Weights of a small transformer language model.
Architecture: RMSNorm on the residual stream before each MLP, no biases in attention or MLP, embeddings untied during training, normalized queries and keys, some layers without attention, local attention windows, shifted keys, normalized values.
Training: a variant of Muon for these matrices, 6873 steps.
Each number is 128 + 32 x the weight over its row's rms, rounded and kept within 0 to 255. Layers, rows and columns count from 0. Numbers have three digits each. The size before them is the row's rms in percent of the matrix's.

# layer 13 attention value, 64x64, rms 0.148, rows 36-63, columns 0-63
089:149132117088138175182169129101161123098107125147110074089194123153121163110124104068153153087121063154123131181110098110137140153047179131141110145117119088109153057088097093138108151092119139
106:125145113033171145094148068115142121175149105129144092153086163095146172105167155125109124160200155172131105122100178102077150105146117093136134143143140090086123071106133113107125176099180152
089:117086140127103142112131135163142126138123151131117131119076134116141136115069126115100172119111208182114085124131172182097131129196148156139163084109077165166160115132116153083191090127078051
083:189152122080146116157177126134201161120129192117114130149107135163150083168158076154126138143088186186198162139133127130059149076155109130116169103132088122112128141111157163124100117164129152
114:158140069150105088137096157124124116045124134131087099097121148127125170129149152098140119142114180148123131111141136110228174141073168134098158165137121155110117112145103172177154209170112099
089:165112157159168198121128098123113116196126120136117137117154154152095174117159113155144088148144125126131096098058148087139123127140184134137111127048108142061100149166084197079122159178117137
089:151112119123126096161109139112145116105104193073124187066146093087146101128149177117128133163163110161117144108137180116172095078114155147141192126119079112102164170056080123136130147156088181
105:146122192146129146104118135133115138121227107097151080106076090153091133103170164119117128113048139105107093140180099131124139081126107117109141086151087154141166192145156125128201151101100138
079:090161157068162146176102109065079174120130156130149131081141131150129127127133139169128165118135114084165141128168156100112125109082149166159187120083068120196095131190148125090172124168152149
097:166158140149087175115073080126088109143152133099092162130115126165051070152069156110148126127086155138082110107123170123091108164115080104133151121148074150156108173072090167145152076123125119
097:140120141123089195105113117171067126176097097144039120097069159125087104132130117185123117090118108098115133161162144136083122107134109105146139152140135106156073192145168086111193124146083123
096:128098071112127134133116151156116106113122140127165112087151147125127154145162173118133183093112169117159151142139132247130109168186139189124058119100162113076132083071132100133125173140130150
087:168125148120093145159102138120167155101116119153113107116080149124142097221080196134165098102150143115054125136118078109133127077136127130143142150128128166055145163151178154133087160189171131
102:182134127107111138106125098183117078113151151116137130096106153167084092075175075157176165159101174111083152131094164145102147125157110195134113138105103142141173170132088148136138094123164215
105:030126123183115083167138089097116127063088083177220092136129110129144179130128086151092157121108077146131110104105162102108155166107136127117154161118134119101078165113103112116153139137117128
101:060110154182134101114142107185113085089106144072137139133197191117109114147154148082134103179132151150095108118135160125174114129067159135113159079147117154147154121137071171175106174117096102
106:101110153116150184150137069106116100142083070150109135098152107096098167138056225135168121153141128101106157107126132094122101127138145078137143136132102107124168163167077174173097177140124081
092:174159143105096151115140104111171123107139154205173096114158171186143125077124146113084106165128172088054148162198092125156136136150131104133119082126124110120082108133162068128121164105075139
110:137180108124075136128150134117078130150137168145151137140156096122127199166131078080109107110152118144164151137106131139155167113103122136194051123099117149153139127057103094112082150084206174
094:165123106145134093116175136146177126103124126098106109083116151044107113159118163107076139221209132130091126126131123187162145111178177112158146179131163157084109121099124120138101131124143093
108:171076085166124083157079110134093100119118178123072127127133104118084167087121189163126177121126144122102140162164160092114124126112127171175093109158122104183132162103081086077169089123121077
089:116142135082104166084133137067134100113190111120124125134130108115106095156097081097073073106147169149152121080135114141155185114071095107130133144130065106194137157120162093120090075073115090
094:158099076075096164123144087174122123157103114088086124173206147133112113101168126165109122121096090148121157183146117139154181147167105134171143101121101095135206146089131198132167106140152148
086:105077154202090110158117103121161117126078175130116081108134161123131186111144131141130119136168135076096148163128114086115056115080128148130098132095127145127104114125205130156192095088077175
080:134088121117167221109136090170127148161134135106109136139132145136118138109181093144111139108140203119112144117170117104044067121179064161140130048119101110128134149124184149163148135122122144
094:196216126100047124165098155116128072121104079101107122111133142055093118128155159124126102161131103091122135126142168111129121206091160143135157102124134093099101147171124132138110180141169145
149:112115164137136096134099149161076127111146122123110158160116101163061070115116117173124172134089124104082170143150135087101115105192086174122136050119105141162137193117096114142186066137145098
102:116153042141164089100077110127131171146086078151089117117177176119165141157078133158135155148169120161118122095108134122161166168096131137138127079103134104111165146099121095061114186101161182
# layer 13 attention output (transposed), 64x64, rms 0.141, rows 36-63, columns 0-63
087:168133168180082105147119149102152122196130170115129162108087161100115149183158150125107060066134180120131104173133153129147121117155131120124152149127124120215167171105149132097097100090083076
104:099121093156134157093134142124137098071133144136150104077124112155156133096092120157185204170079128095094079131112134129135167184094134110118093121152124136114067124164076117132147101138051053
102:096141120124109169131162181090109149095105103143141116064166168137147141087065122172122148150128029121129166126139125100111100105114117106121146172088116107072138103172100158192104072167100136
076:035090101148118158136109164143161120137097123089130188134175155168153187126134136154115171114109105079159165174100111140099141087208079165163144135123165117120100155106122144140098156097088098
082:187096134110101144159120141167090087159115110125129137151078081093117121112198075105100094120201119149110165149103093138157069130162110179149106162130178120128168160101121093074105177146095148
088:020127135143116099093095139118166112078136106150136128139084106129143140139122130077106161130107135154100144119129172171157131043162149141129135138151129144161093107080110075187190092155148074
081:099137136116090105161137120088156087091129096151151081124129130054146120109112026137048125130134088100150114117138079182146141116168167127111115141131095158154142173135138120049130183147120136
091:158151129142087145113115158128138086167125138061155133146150157104109112178144152114107113172183170017136121165080107083104089149120128170111123143155110116190154155122144138106108183086126174
082:134165128089115077127130122096113153104134124146149100100153158117108055113059119132092137142172094120177103144155140137121140077163195166068196156100152150070152156115120127120169189149113086
082:123099169173134150144140224178124105065083143118175153100140074118164147099187120116113152120122098106116125150147163098173096141120113087106181174156115107107065118154141139077111171113139104
076:109150139118125127211118152122165088081136072153107151142121071122089070144115087102073096173189093145139058096136142140117146129127163115162165094127171149108120089155131117184125078161108135
092:108085117109129095147142169077133108124138126156074043155131120071152099165091074137105078156117079160100092171111129168137169114119107121071082111129124127157143132142134126199148092154066117
103:080075091112165120144107158101121133124108113123146182120140126148137134131156190107123149110142066137188106074169112180107134094198186095164195111118128129170070113121175143154170132160110131
099:107080116105098131168129139156078154069154148182097134134145125097158138076149076106128171165136083115125144163108091152169108140119173126143150105208124169093120193086122140078116170115083094
107:161117093180154100106130133095146163102166151125116145151114160128091145169111183114133143085169137098110149064160113114117067108087162090154143174034171125133179153114191128125132123098172150
094:159151101124110113127125074153114121154131175109134146121165154123146189144135108086159058144157157154120196081116119151196170147125147157109129109110099135131209157067088124053126161125161132
108:148153144089103105126123126045120126067140149148159104092117144148117090097123182132101114134086142116099087059183192124164150099137167121088168090096137143135144186117113188183164154134108125
097:121125094074150102184083108166181110168138123081084140106187143068171143123142132106104136136138095151156143139099089167143188188139162142164151091168153143166080136144115118117177110127061125
089:103162127089201111108132131085067155122071162171112137122098106099110098123131099183146123069139068087072103124159126131116166097105120162120125136160091111102064102123132127128093117163145048
078:079149154077098117149119115152141083109137066127095097125167078128150142160117080127126168095102076153129058071075132153113171170086135128103084103182143101077081103147108120109105111110100160
094:171201174142105137132109114126104088130145108151133089073032134124129101094113096161105097131167073151093116102184107088150106171110136136084141174103135073142166152139083137154113102111085125
081:193192164136172140138123155157100171137099105078127209106135112161160138133148108147156149108127123063170142106035149087112103115116086137151164090103123131127103161173158146076133148134145151
104:119130119095079112135089078115178067178127135173158116108160115119107138138064100105090096140111167139098112151075090148168163129153121123122068100158110145156111136114094108147132054134058188
094:145144122161102117153119149123103151120161081155081110132133155111097101187202110109131109074094126129104116072169091127174140122149175126192182112115135149144164118123195121223112163137110104
084:099159095121108111113089164114161097150189090091110097075127130113140146135087148132153114190079127190112145101098140138170205139163139121188106106121126125126139200150136100154187113146066132
077:131147131118099144178116086142095078159181190133124154143151058095158153110138106146096183140109164126129146142178099177132128125150155136081079098147179140151084147119079067057133150125098109
089:131141134145085085093130065187139095179187146035162148103178090105120153081117127094127129119171158134134097138106130124125086139105110155118157147148135090118145140081130159080077118111112200
081:141074122158064107115135158121146115119159141138165129147106080094122120031096142159149132139117113143167128122134136148120116130107122184041125194155165132069149087157103153206156103117142132
# layer 13 MLP up, 256x64, rms 0.161, rows 0-78, columns 0-63
107:074124130152215155120171151156166161188127170106082122125171132097122174164117080118171112136118102144087160138174091153125088081082106110147102121110140126126147159184122081147087156147071130
082:207113113192113112134137076092124171154152174165139132120115083139144142107205129111140097099170082158085177145188114083151121102096148167159130174130136153133158162142118163124169108162161158
100:137062143182187080105135108124088122129134142161118148132154158095123139120135115118146151106181120134123101189137123084106105044105119114095094105129081109167167128117101137152135114176016116
089:198102131103119105120162100150106177083166142122125128082150101143043104166102124090119132114139153116131091128091111069122137175084155097157099111143155140114059141128156142140141161085036134
109:109133152104121099129130185196109199107131092179119126175114110151107138118187063117086099110099148113110108149213115093144142083113105078161127130153137163074093087150117090166136097142121139
101:109090107109102142145158133120151101184090184184163121110147116092094151080135122123077154129211183123128169155116124081119132162091141162078110139123091131147189150192111128111186153130132087
092:133182091079192103104135150153144095070190112132154108137162131086121093179129122104170128137143050104095088131168187096142131146095132123113073087108112100166127155146123111153133151170187143
104:167107127172109192168181107093155175107117124087090180142125110058141130143163153090109151164135132135107102160169162097156202168075115133092098130121147088114177163113119166128161114158151162
102:066132138191138087118122145103102086091136058127114111125151103148183178141202159127134149201176091117151174117146078162107176146079134148125104155179137122154128141133132098155118083114140099
084:116190090141090070123148147224133145149108107147120167091123126118145139142107157151120131140177069063118117100100113105106185157066103133149116067117125064119097147153122132152152172128110173
111:129076132117106120177158186190123092111102147131087114151112130115130148097122098140131094081117126143151134146105109196138205141105131143153064060110122151136148077071067159153121091078140100
092:132137104129113113205134135104188112177150167167107155145101136077124149148140143170090122122163124165159121085098174123128122153144206111186077129112181137108178154080196087135125154154142131
087:157116079137119117153139130106182149177108092082154076142162129201116091166112141147144129174154084096133185143133125096086170200093164108179133107139132135138103079149072147107093095127160158
091:181128196185126128138144185111105102140102130177116136127139154077110116129119105142106134155108122159104118102114157156125106169139167132174084183161152190107178168161157176200168155155156166
102:184126110077121153179093084119130144128129086107104108173133126056144110092210154106062142183167148119167138104148144109164150098100155152124117139125158155131116132172130142136084134153217125
100:117132109093140114180147146053169115167098203144114156199153102143108128110116123149173117142154095088118179153122120186111123146126078098091114122142069056154135105091120102132135160085086152
117:145155151120142139149109178151159062187146110110151154147132145113182078118154072120124137117155130095141127092124156170133127205114197164033099146108162102120101090140128123071129156152107151
087:148131135036135161151129131106102123147160130084136142171098084127136100174136141180153163089163139102135140152167102147084120078156124181137074127092077104181182113128103125117096149158170196
098:129131137120133150192148122113113141159091172161112087112184107093108114138177123104149210071128068112180125088102141133121077129125169073147107081094190131116126140076117082132146147093146164
089:157157178077129131100176052081118103170132161173095101160110134144168139101150109124126102124152097183199141067094113088139105112118104119131120165109092172149132111144157098124127116149067194
105:154052124076093168144198149153162092140151136117151106142088116137190130185141174142170103138161122104087091150157113124087108111115091153089113129142104158111161081199113089128136172107089142
110:174136113103134100078181108144191130117107143185139151149107161161118161107149182112093143164140091150154106138094056113127103161136158123244129101142111167173107104151153093138144154155125121
108:116055115120106107107165139127154112164124183125107197115171130090139150178113088123094147107125045119141150116110124175167132125164211146149130109138129137127117155167131171076117053122090152
103:109107096103116155136109148098064105092098198160119134128220132127075167122166123158154143106142162045144131128128110137162132143144132059058115144158088135118099092144158140112113127134071117
093:189163197134124083157145150170096102128108059081144091106144100163119118158154151138130106141111100163126146147079088124148154180136064175080130144127126109101126059163135138139152183092099163
099:186166137096099101080181147096180085164135173103076182122079127048127137163092108179089145121131128157126096143095147172150109140096138117137078122132166128096191134138162124159098111117146143
090:179124150134166136131111090105146122137191151127129133116062085089108161090138156096147154132103095139183128092156147133085123139127181107172178127123108119100169180180102137045193165140111156
098:136096145155117054085185107132105137115100161102114100117030121111083135139117074127079111093109106142094113102154132138131094215136124146118106172115097124121099105109144135034104143138116144
095:140134101111142143140098185123117126134178165097147119117179061139131141130196146068107135126110156089145135089216117105223145111158085150134117151137139135123144134209134111163164137134116156
098:176192124103160095088098078180136160148134127192138102189177186109118115116062173151149166109135132104123102094130132143156076132089155156074163098117164089124146151112136139142081111154144155
109:191084188081098111129103084071124118157160166119144109138117118096203135161143133172112144110155126079133140148125067161135077100139154069120055112111180150103124124136158099148170133166122133
109:111107116057171106137143075110137129107162174115173107101090119117094137149060160068138128147166159119136150066122141113125165119113207208114113098131141129130166131139062130099172134095143143
103:095130135144130088120150065069097134091120134132088080126154096114127131138098097153106158140158145048117136113127114098148117106121123126159114155127091170205103126208153216135149150140097189
087:118171144130087145063085111106132132134170137134162056183078119166102142079178161146171139137113149081175147138163121084151166108108153101109114155129088169148075099188101136147128154092092146
100:134159091155119092155154070141121078172128126130135172173163142137177110162139115132144121185126131138141083124160184095188120166114142190073096129150191141169120080169110160120156150159185143
106:163114104122187053149103178140129111130105151152164070173124109161140152154080158099133115207093142103134141142137105099101107154118143075100145184116145092154108110032112117122149121101096147
100:177123197119128097103146072130169070151161166095161172120088107147112172139070118100177104149157202143115129117143157156108142177097133091112098125126127161173089060119121125115145078152141139
097:146088105150190048194181140155142118095154159125096146167143143199101104114099086106153145144183133138117089159135179165139134139082100108158114154164142118118143149167086133118087067107117115
103:149135110117153119166145117117100117163146097185082130123153137155133155127116117128171128154167154073076141103174170108089098112111112165130048067072116136171114067109135109186147061138093160
090:068140171197131155118103100172126141111094128127114125126149136162158154183136131140109122080079102121132174135151162104132122093153192121089101129158189050133142082135084063154143183134140150
102:057135062129166141150141129102105076101134166120114084166116140095112134128136131134121136226111161097098188157091150159096126173083110123106068145096152071167153132142103070117130111140110136
096:206148146137149123099134202127124136133174109183108106180097092105077115125161137157128159136171041108131191120135117107126134112071092089175087146140125112153137127108119070157150120147141083
099:096155126117168107113064107152089131139140113114114110145129165154181182128142138061148155095128150180080106091161090124155094088157145146172093158150038165148118082117089077155104125132111161
087:130180131065090187139121105092118179075146134137103182101149115191150120133129139151101155149175167095147103122196131166097093121141123131145054116112115136182145145174090120128089145093111180
100:189172129074112120150100119097140078124153120121117124112074068099136176160169093122097151167109167137074137185143132092199155120096159153119108127177159137100153114063125084096085139123139156
108:120106138142194195090121120140134123110149136148164111128138141099053105151102121096111173117190121074144136180122126138129114102061122044073143144181123136159145096134176095126069110133140158
102:094158110124073136064107080143161146109037158182102123114137132099069159161133121147104073116128122097154164105114144076119073144125128157167087110113124074115109102153111112172069144169115129
105:110121136183113143116187144175143147106115077123133111183202109111145166126101137090154084136181107186121125173150116121107107108103148083097084098131094082136138081155124154157097122038102115
106:158097086116133095105181171141109099140102170179097123132118127083091166129142088165117148214155204135190198154163082147157142170147097143119089101136101130139144133117104088140127107143124090
110:088097161131193140116068143112147129090078150160149183145117125143089111162178156105079103108080116172088154138168155113089096138199141082157131150115125070177122115155143140081096154150157132
097:206162110102111120146178093145131099111101179158143103145116155098120134143130175156077119141142179131177098143171202120131126139124136102048125142087169121068139128098127050086133135146108126
090:085138096157164056129130187150115074109170103123044160161140122069126145110119142063142119124141226107125100112094095158125115158166107119112176115179143147136121135106095095132114111110125143
097:137136143134162143125157134148113167131115085142097114146121092151122168149130103160109127108086054174139151131127072145054116140081046169143155146093192112076150155166134135161073109148109184
090:123184160093126144139119106138158082117142089183168110062159085104115113139153173185108105136105139048127155090169116087171126127164142126146157084102158156135138129108063121123132146136144212
100:088119088101145110175160078135162172142128171150088185166138100153146145170091174076149117171171168134082155145172086072130113145106146104172085114113131147152107061134133108180090117122149147
098:141140132101143178095112104128128096156104130099144144142141127143132136150095172123083100163159181069124131133123143181164112170167082074151105126157147072180091062194094148111092080180103103
099:132136180127145149118183140066162133091094185110136108126154086180162144150128133135101129106177135118100085116165170167107065116095174144105120134164173172195115121118124091091118146177102189
085:129118092110189119132126172108082099135080101074110064074141155116128129169177136145131105140184131119128169107094124055111164164120143122192125106082067103140128100147100103160106149138072164
099:121132192104217126091082099152109119168124113100144129094120064111072115106067164131120109123143159129102107110189083130127138112112139166157089164210114080100147144153123151149081160133131138
104:129164149140131157096161121161111138197115097156116095133115150139085104125122083123164078158170143129076118151117093182146148113076112143076120103071166164107148115155133168136045123085200152
097:150149150117097116135141100086147132120107097087128105148118093136123141161110159151153097083094203075098109062182139121114063151090211133127080123137147107107160105115075108114116142157196166
097:125140097128128123087205105126181143154121108141139153072112069103100134105046148111168156137105138096109122097157144111098134188106165110118103135160134158138171122126079189133176188126186161
100:098138180094161087138124066171102094132104079116131102187139139109121097135158149093185165075166138146142119162086097147114150112125154149183135058148080169175131093111069111114118117105119173
097:191116146139123073137114153080138156146211075152129155181118117097113170120201144154125180091175133147110142102135120157096170100129107072177144099155140139159129146112080107124161114150154078
105:180157087135193120156163155110180085138144086161092118119115094139109123121073173102123082133113146130155129139103077114193159127142120064125098127095157183164133106061121191087138138133155107
101:183150109165081113082103142108203114123179159138109143159107094095093180115148146111117116097085100161050137154139100106126121134198143132181157058148118131140093088151113113147150159108085137
099:143136101111097121105147098105167074134098127176138074090161118177075132104133169188133104124136088113130185123108114142122156144101131081150127111191111127067107112162085106046097140172074111
111:142082179104170098134123107115151135102166185088154075136140108131117112183139179085176073130177151150111063103114105061123174110068127134083163123170152093137109108150126096124111140144094099
111:123134125147084099145090090132128119112124135095132138156137130084145074195071113096116175172163069084143102152119103153177117175158101064127116093106114159133161106171088193167095177110105115
107:124152105091099057132090176124121088086153148155177091125189111167092116154061088138124135078107136157123073115154095098156096165139138143100062068195123116105119121146111129120148127175137136
105:174086109142118185131177123132086132190066128120086118154102154100171115133140085101118113128173137098170144141111128122091099125096120140087090130103091139141193128136079166087059182081150168
117:126092202158171186108196129126168143133144147133107147131126091103098130122130125123107149123191138144166090071100106166122112163104141078146078126144155118135099146104173070084167108181089184
107:103126069094147136156160095129145161106156164164134180090114108158121185113104185097171148069105108167108134097149091145148190097178116161100123132180118090208145108121105154167145108101106118
105:119185124081124125109096101065164152176130193143101120129139089117077104117176149149157116135140105113155175139155094158111137133116122149089121105108137124125135130150062101105080125113254137
112:080075094081125198171146147133144147168120169145090146158181114109151142128147135107116105098151092114134108173107143128144131101115202126096074099084161159169081073142113114163163133056109135
095:133074122122168146138171141171108078173100139163076141166163135142146140145080113183164087150120115112074159165145121069111097157120065143102048119085108098146156121129138144156087181110121156
111:152111118162086055166164140124146105157148126082167162070146080169078143168169094156102118145174179133159136120134151121103182177104135098101092107128096170088168133109122109080101156128173158
101:140166108190145106132127144071169144110146089122122146160158090040076141121162113152106140115084139125080153106126105154121075150182134101146075175117157136129122175167137146189133130132107053
104:127159160170121145111083141105183194085126126112109189156109126098131133173099132161105149091118162133147165102122087168157137090137122105123128107138186173123081138156135105161102104173028177
# layer 13 MLP down (transposed), 256x64, rms 0.0412, rows 0-78, columns 0-63
103:121140147118137116130156100201149123163116073110171079123114075111164150175067163097103152100161159112166137149156125142075082138102157155097129111133105080075131118125182139137056162141098072
088:109177148117140108095097170061161041181075128181088124141142133145131116147099159105072132134161080166136076094120148164117180109164146136111119197128104144092139171124087135123115127148121162
108:073089120097136101064114169179202121150161111102140176132172116103135165198131113093195148123178123172138101111148152146094106105192150130131079147146128149105123157183137115108084134152128143
084:090122156164144134146099161114104154083113130066140156151092126119176138125102158131088088177131102155147191191140111123155105146201128139115153143084150091084131159086186100095176142115190095
115:117159137122151139117172111076070170147154194175126104064161190102101139151107150155105184151128136142106144081150098150041125121129155134126123108099075151159161095140135121156171184164123138
106:087076140126090110177130163147166136133175086160171111108100097129117107099112069106102137162166107073091150134122167104134127156098190090138145206079093134092107109075118169176124152159122143
092:141082166179096118170137115125176188096105102057108102161103081158118075105117141111147157149145136093113140202121116199107154102115135111170107103105179150129078134148091111151148091080145105
100:129160106152114135104164120167114082096141104120133184122125108123164110123093093072112163119129125140120115145087176045051131116135089180120155105141107113139137140034165099168129102192100101
095:147099107129136203121194067163053128094103093104186166102185094155164148123140131138140132145111144095182146148134145147133172129065143078152146141149085190105148153141112096102121109102115132
095:090179137069063126183088204098144103144133180094100147144096108127101160134168123104153113099198091082112117129112117158160105101152124085092142109061152154143096148138177151147108155135128112
108:106146138191134110146128126123138110162049117192151165187127121121078142116150102116101123145183123144142142128080163106094153092125121151140169061173159113108121118103052124137087087119183076
094:098108145113077114167143168066122139144145149103223137134139132153117122165181108126119197067104165079147172119107129180132079108113142078131089150088123127149141107129154147130083146079133177
093:134127126123161124123174146055088105101125118085098166071114110134190078175128092132152107156131141104129172144081177115151111115154104091134142085181126138081094193040120108121096147147115135
094:106096153151225143169145161181141155186125150164115121135131157129110110142178140134135139178117135107138159116090136136155149113165083073116124032085102109171082187119125146131145158118166131
103:136129177109063063166144074136149138115105170132093153118134085126113117143121142078218164154085137131104181153114170169141146083087116057082113140098139154143094151129114120144150141081117102
099:122173146174119203110095078116065135104151075170161137034103122157125120139090139144094127153145100181149110105083098095096126137135094132078173127098071113174132148138124112144112119107158163
119:159188141111127167128124188154103157131133094163111097145152108075137103164101093153083122170138123136121111045102117158077168112132140190173132160146131202159159178116138057135138157130125115
092:154175154167167119115047154132125105106082119166143102088140045096126121078122085121090134123123117176111075145114096119158112194126138125128144116159142131136104137178143083090147065172092088
092:134139194112132119187137173182094177146115143090181100149123137170142124154128153155089106101104103081174134112107142083138118132140106096109089140199118200173156103073127162152123182111140164
092:091116141096146150089111135099126101125121157198172142142127160124115090162096103138195143159116086158129117163115095112134124065093106129175104240091083158085119112148169133113132134117115072
096:071154135149178099120161148124162156071110119074159107100101074165139160123131162163142104106113106142089095072120107095036063092110132159138142123127124184111130153143119074125127137150188113
105:098100186104117154090124161140181128115116153168238118085061165115119120129153102119086062133147115090161154161098137150139131133110130133126143163101144140160157051146147165117113170137158092
104:183112098098165084136118057123144061135073180078114076187088143128175198153150151150102182138126143132147119116174158129105118130176107119121135178148073129119125143157135100120175119125122125
095:088111153137081156133112186055174148140137117200103155141177177086105128150122115110104114108119113088109118115104177130080079063145131164115075143146122174110102186086075149117109113138116143
092:094122120183154149134148119064133086174178117106122127136071112144138093101119109160150131146195111112148124147115103081201091086146116147153164205100139171134080093127149091109069172139137112
099:083105099116134151157194145093162174074166148125124130110166158173122167118136155095186133102113154142155096104145067105124149094119068108169158075190152116161121175080154149158153108105156148
096:122110141099103168128119129096149147141133128067136140164126104146110084087062070093135101062110080127140174123137096150078107069149100160141115098115059068080088146144139126108139063138146157
105:192113117142124096095190161131109030195137151066114115136103110134116087138155123128168138147091096127142182190105186154164145141124099098111093148093152114141101156111132100113162141091157098
092:107131165125107115056130072124142150124138099130142116138133118119154130117173140185075109133139118139109173070083130115135085100074138099035185120141112148127129174217104163107105132165126165
102:123141165126166147100134176085151124155116132147112141152084138143152162109130115161097098173191070141089094082130177151098077096123146202134068057151128106131134127102076155099126172144080116
103:081154156130131128128096101110085132153101124156111175134122116116114104092135109119125125109183149162080066064131092094099088146174145107189109131077184171176138107219120149153109166136112096
110:144078103106126130087130135117121145097138145098085157107099119190131149095097106152200120102058107123175171098052122137115156088145072168147140107141147103138151171129126126089174129119112042
104:218142108067117090146142108174134083121110149103124142097128088067091092110127147133081156126210101121170113086114092148131163082135147135168115109134139083145125112177151113098176099105096088
087:145114130126154147080104172097104094137176115119197143123122111121183063147099109119151116137133146153131120128085092122097073061092126194198180158125072125068119108095143160115119120132121082
095:088078138131175151166131116126157132179151177118132125107095126086078186108106052143133125076161141120156102124113083133142163184088162128173140134058087128122096140157075144156143165080116107
109:086088178142039181102147121125142132080139177100120195136148086116174146126170092123140080090152113134092112156122123121149187079131147148188075107162136136129120165120128127172097150144124172
096:076118147187161144135068078109125120125094106087138162170116148116159138085096156139134105101053067125177091132065130124149104092146124147146162146104111139128101126138120122061133056138178167
091:096123045107084121113125161150093133153181105082089157150153152073061164144203149118118102131113134147132163112117182144134096094092144143163137122119133114118163136087134162155087209135166118
098:153200158105088088120105097153159177058151075115152089088122100136147092110108155126115134117161169100147157110113129148096152190147185160139090150126155176101112146071162128092127113120167070
092:115160140093180096144161170081124114140178131123192118145160078134167126150122097186058105122193104126169100150143161144126130118105132079111142194092162177103083163119154137180136138121123169
104:104184178125102119136115103119083157103141055086101155190099103128121138094122099137163074072157133158170102152135201083093084112155153133151201104145151146104151165120125136119140105149166157
098:112121139112099071137101134095209138101119113166142121159129147156091104116073128115147079119080148136081129190135093113142115158198143127115064129120147117092114103126213107123161092188117170
096:061149100107118128153084129173102104107141160155163137129102123138199104067116131109142146096122125133144223136157078133096110137193116132076138107140133139135155146128106111050143131098194083
091:125136141115097208120178190141143127151082122173155094062125107156197086146124114136094125079154145118149143089144159143145099117134088107130120135085051157143103138173124073111131160155154075
095:093094202152122105128068109098091107139138142094159187154131134188160162167122144096153136073096103133106127138167109197106123134125132208137102110103110095180085141137195102155154132110141125
108:097170103161116087136194127131084161098116122134093146121143091173154108113096097174186168158083146115137128117162137054165184116112093118080096120139120099168095139147121140070167169156070129
101:152158145077106112110080173080137132137165097137134128127161092173161133115165145170113115148132147141107168144140052119099104052119182108167047103179139112087109158176112122142129084133083122
105:140172133145122087098157157151104082187111136160066160180130159145176156109117101144161167128091136115160110115150119153071119199127117113153045104111190118157121167161182109152120150152150152
105:114113146135115182142138113104113174122150168099121114131172152078166117124055107148086127098095140114143139130131084144113119127086153138164126042074084166079177099078114125092081132104054118
107:115174160151120134156156161124087091130162103126163118099083115152124159060135093126083162217143166130132160088087090043118136124139110054136102088147131113110119144148108115109077093163110122
090:100102115176111091140178133181124173080061130144147111108145083153117170095067112112102122109084128102185110142135097071147127019124100125144155119121093157123148126110143118176119135155140085
088:119170142094159191144121178099115085092146169178133188091114120123111153131114153156129098101101140072191155123145170098124137118134109190114198086088178165119092156111175112121136113122178127
102:121175130129177193058128084108107106048164152138137177096138132129100139083150174110184140146130168147090119120125152071182164085156158169188151107109141132106122133140081116113145107141135096
095:112150105140066153198122138180114141190127123138163140144163149118139130184111161112083130084042138107140153075127086174117160132136174209104116154159127152131135120136093129071108112108115091
103:126145138197098136164122175114068134157163123106147076120144125122201126176119119106156114139220074129117155084153149157134111119118104145177136128157140096094055099103168101132086127173142103
100:111092165095155113116098113086107113164101085081109117090061130073106133114098108160138121129176159086116206126091173080080095108147130138161145120147107122051133117103108122173177106117092092
097:157122130173128153181135125083188133075160129140105096069154131137171132085103141105159082146117155110114122221134091170176134123079136078137150129138129158195132132123125175156105120189090140
093:176090113143169189122163133095103104113160160156085153114179079101112128076137102151170108170164166180098133105177162088175057092121087115144150124161115171129094118120107092131174152109142129
101:185172131056152166132201108073127126089136148174109138121185139134120102114112148121116060147114152121133126086067162131133157100132168103085155119105152148142121122180146181123137180180173105
105:168123136127160163082161082138124117204177168195099134098174155105132138081116113106088128130170068067176180135103140101131102076133164096136113079137117150116098121146110107123084141103132176
099:051193140133143129127074128119077141198151133140093154181120085121187149131118122147093143130129135093149124137156172126203150136131119134109090168150091152145123167155150146101195075152170106
099:109100178142106121111071179146088069167143107073142138124102072107106118126125183163108198101144105165140118087137136106174126114095129106238107136172147148101133120112119117181134150130114135
100:093143158205145145121092092140182145122108091112118132176134145126111071115153124152135123137171133140134133131109132160068108083109093135139200114182147144131091118099092144224156112135088058
101:140116168138145065148109168107076130092077159172124119090185119133100111124164126171182101122160080094173123077129165117166127115135086085107068127128121149063081110121089139146118104182094114
101:110125120165097149168164177143138060157165116100130138127108087119122101126049149121163174147100159065172102129099109136194089113157103068166132149117129129136119125132197140104104130139205105
104:096095103086161123112094107105076144143189152133177106170146079162147148114121103118120138150109133147205073144159156122118110095146171177099161171074105103107179204099128134117158175107131113
099:104163154098132141164070063123132154146089103134113177112142141146101160187087168136171147142063137137145123143073097033110139175176128138166171093108124161101133134094150178114133107123105136
105:077135095144165126127172119126081102074167164076111136115145144054168094114142169172100175168064073149101160143177111134087140141149128128125129120142133104182181175115144094142114119141184136
122:185100091139182101104105080121112116131124075159138146128103120092089160068163105122131137155154129126114134106129147161104145179169116149134138122181157206133167212190087145148155111090098156
105:095094104055115184098167144047189133127165144160123110091099142101152139094134148183167104121146112116127154152168114127155142128115056177115117172173085142083148137122157110138109167132186131
110:100138113196146133091123118113173146132118147126113134123157131164152092082069107139107127135113071148089070144144207137133161116117122151074196193138132171180119132158146101090189124131144078
115:171121075118093095101142116105101121143097131083104124162105096116157066051149124188127138152118152131107142149135181086099139108178081133112109147120134076113164087089079066096083145085164136
100:126076130107134146124121163130160141116114117139132169155108044112158184139098106155124170178162159147165169121105136082171085108087121076140167085036091105139157141096103142143098180109134111
097:110121072060185092133148123107122165144096099126182163099127155150159146096150131120076116099172061116189160113170130137173125151148138123141094128130121197166130077099121095154126181112176156
105:118133151093157120059102144133135155152181063135143138086129061093074098144145135093109104167098091213126126177110180135141169180114155153157108168134107118093124141086131072127121144102159123
097:100120130160047083133166115144148158158130160179066118157157177112138154163132142174133177055083105124170146118082077155099117123123124103185104133148129143088140144135187176112110100148161134
108:138118151084203138131118170061159120112122095131165180142109150142166143165108139185142121128150132158105122110180109158160138161150150152099127234109133100090181145153159152178160138166099129
102:072098113147094101124087123139096057137081104137141115111089124126144190179110105113125073167156166176124096144093167143130128131140117079179142171129108091165082155116114099128109064161092068
099:105073166120164146089109093133136166172102103130128148133137139126143061107066144173126095134152170114075135161097151128166112166124150108161181141056144129108116171142165128183125177049121097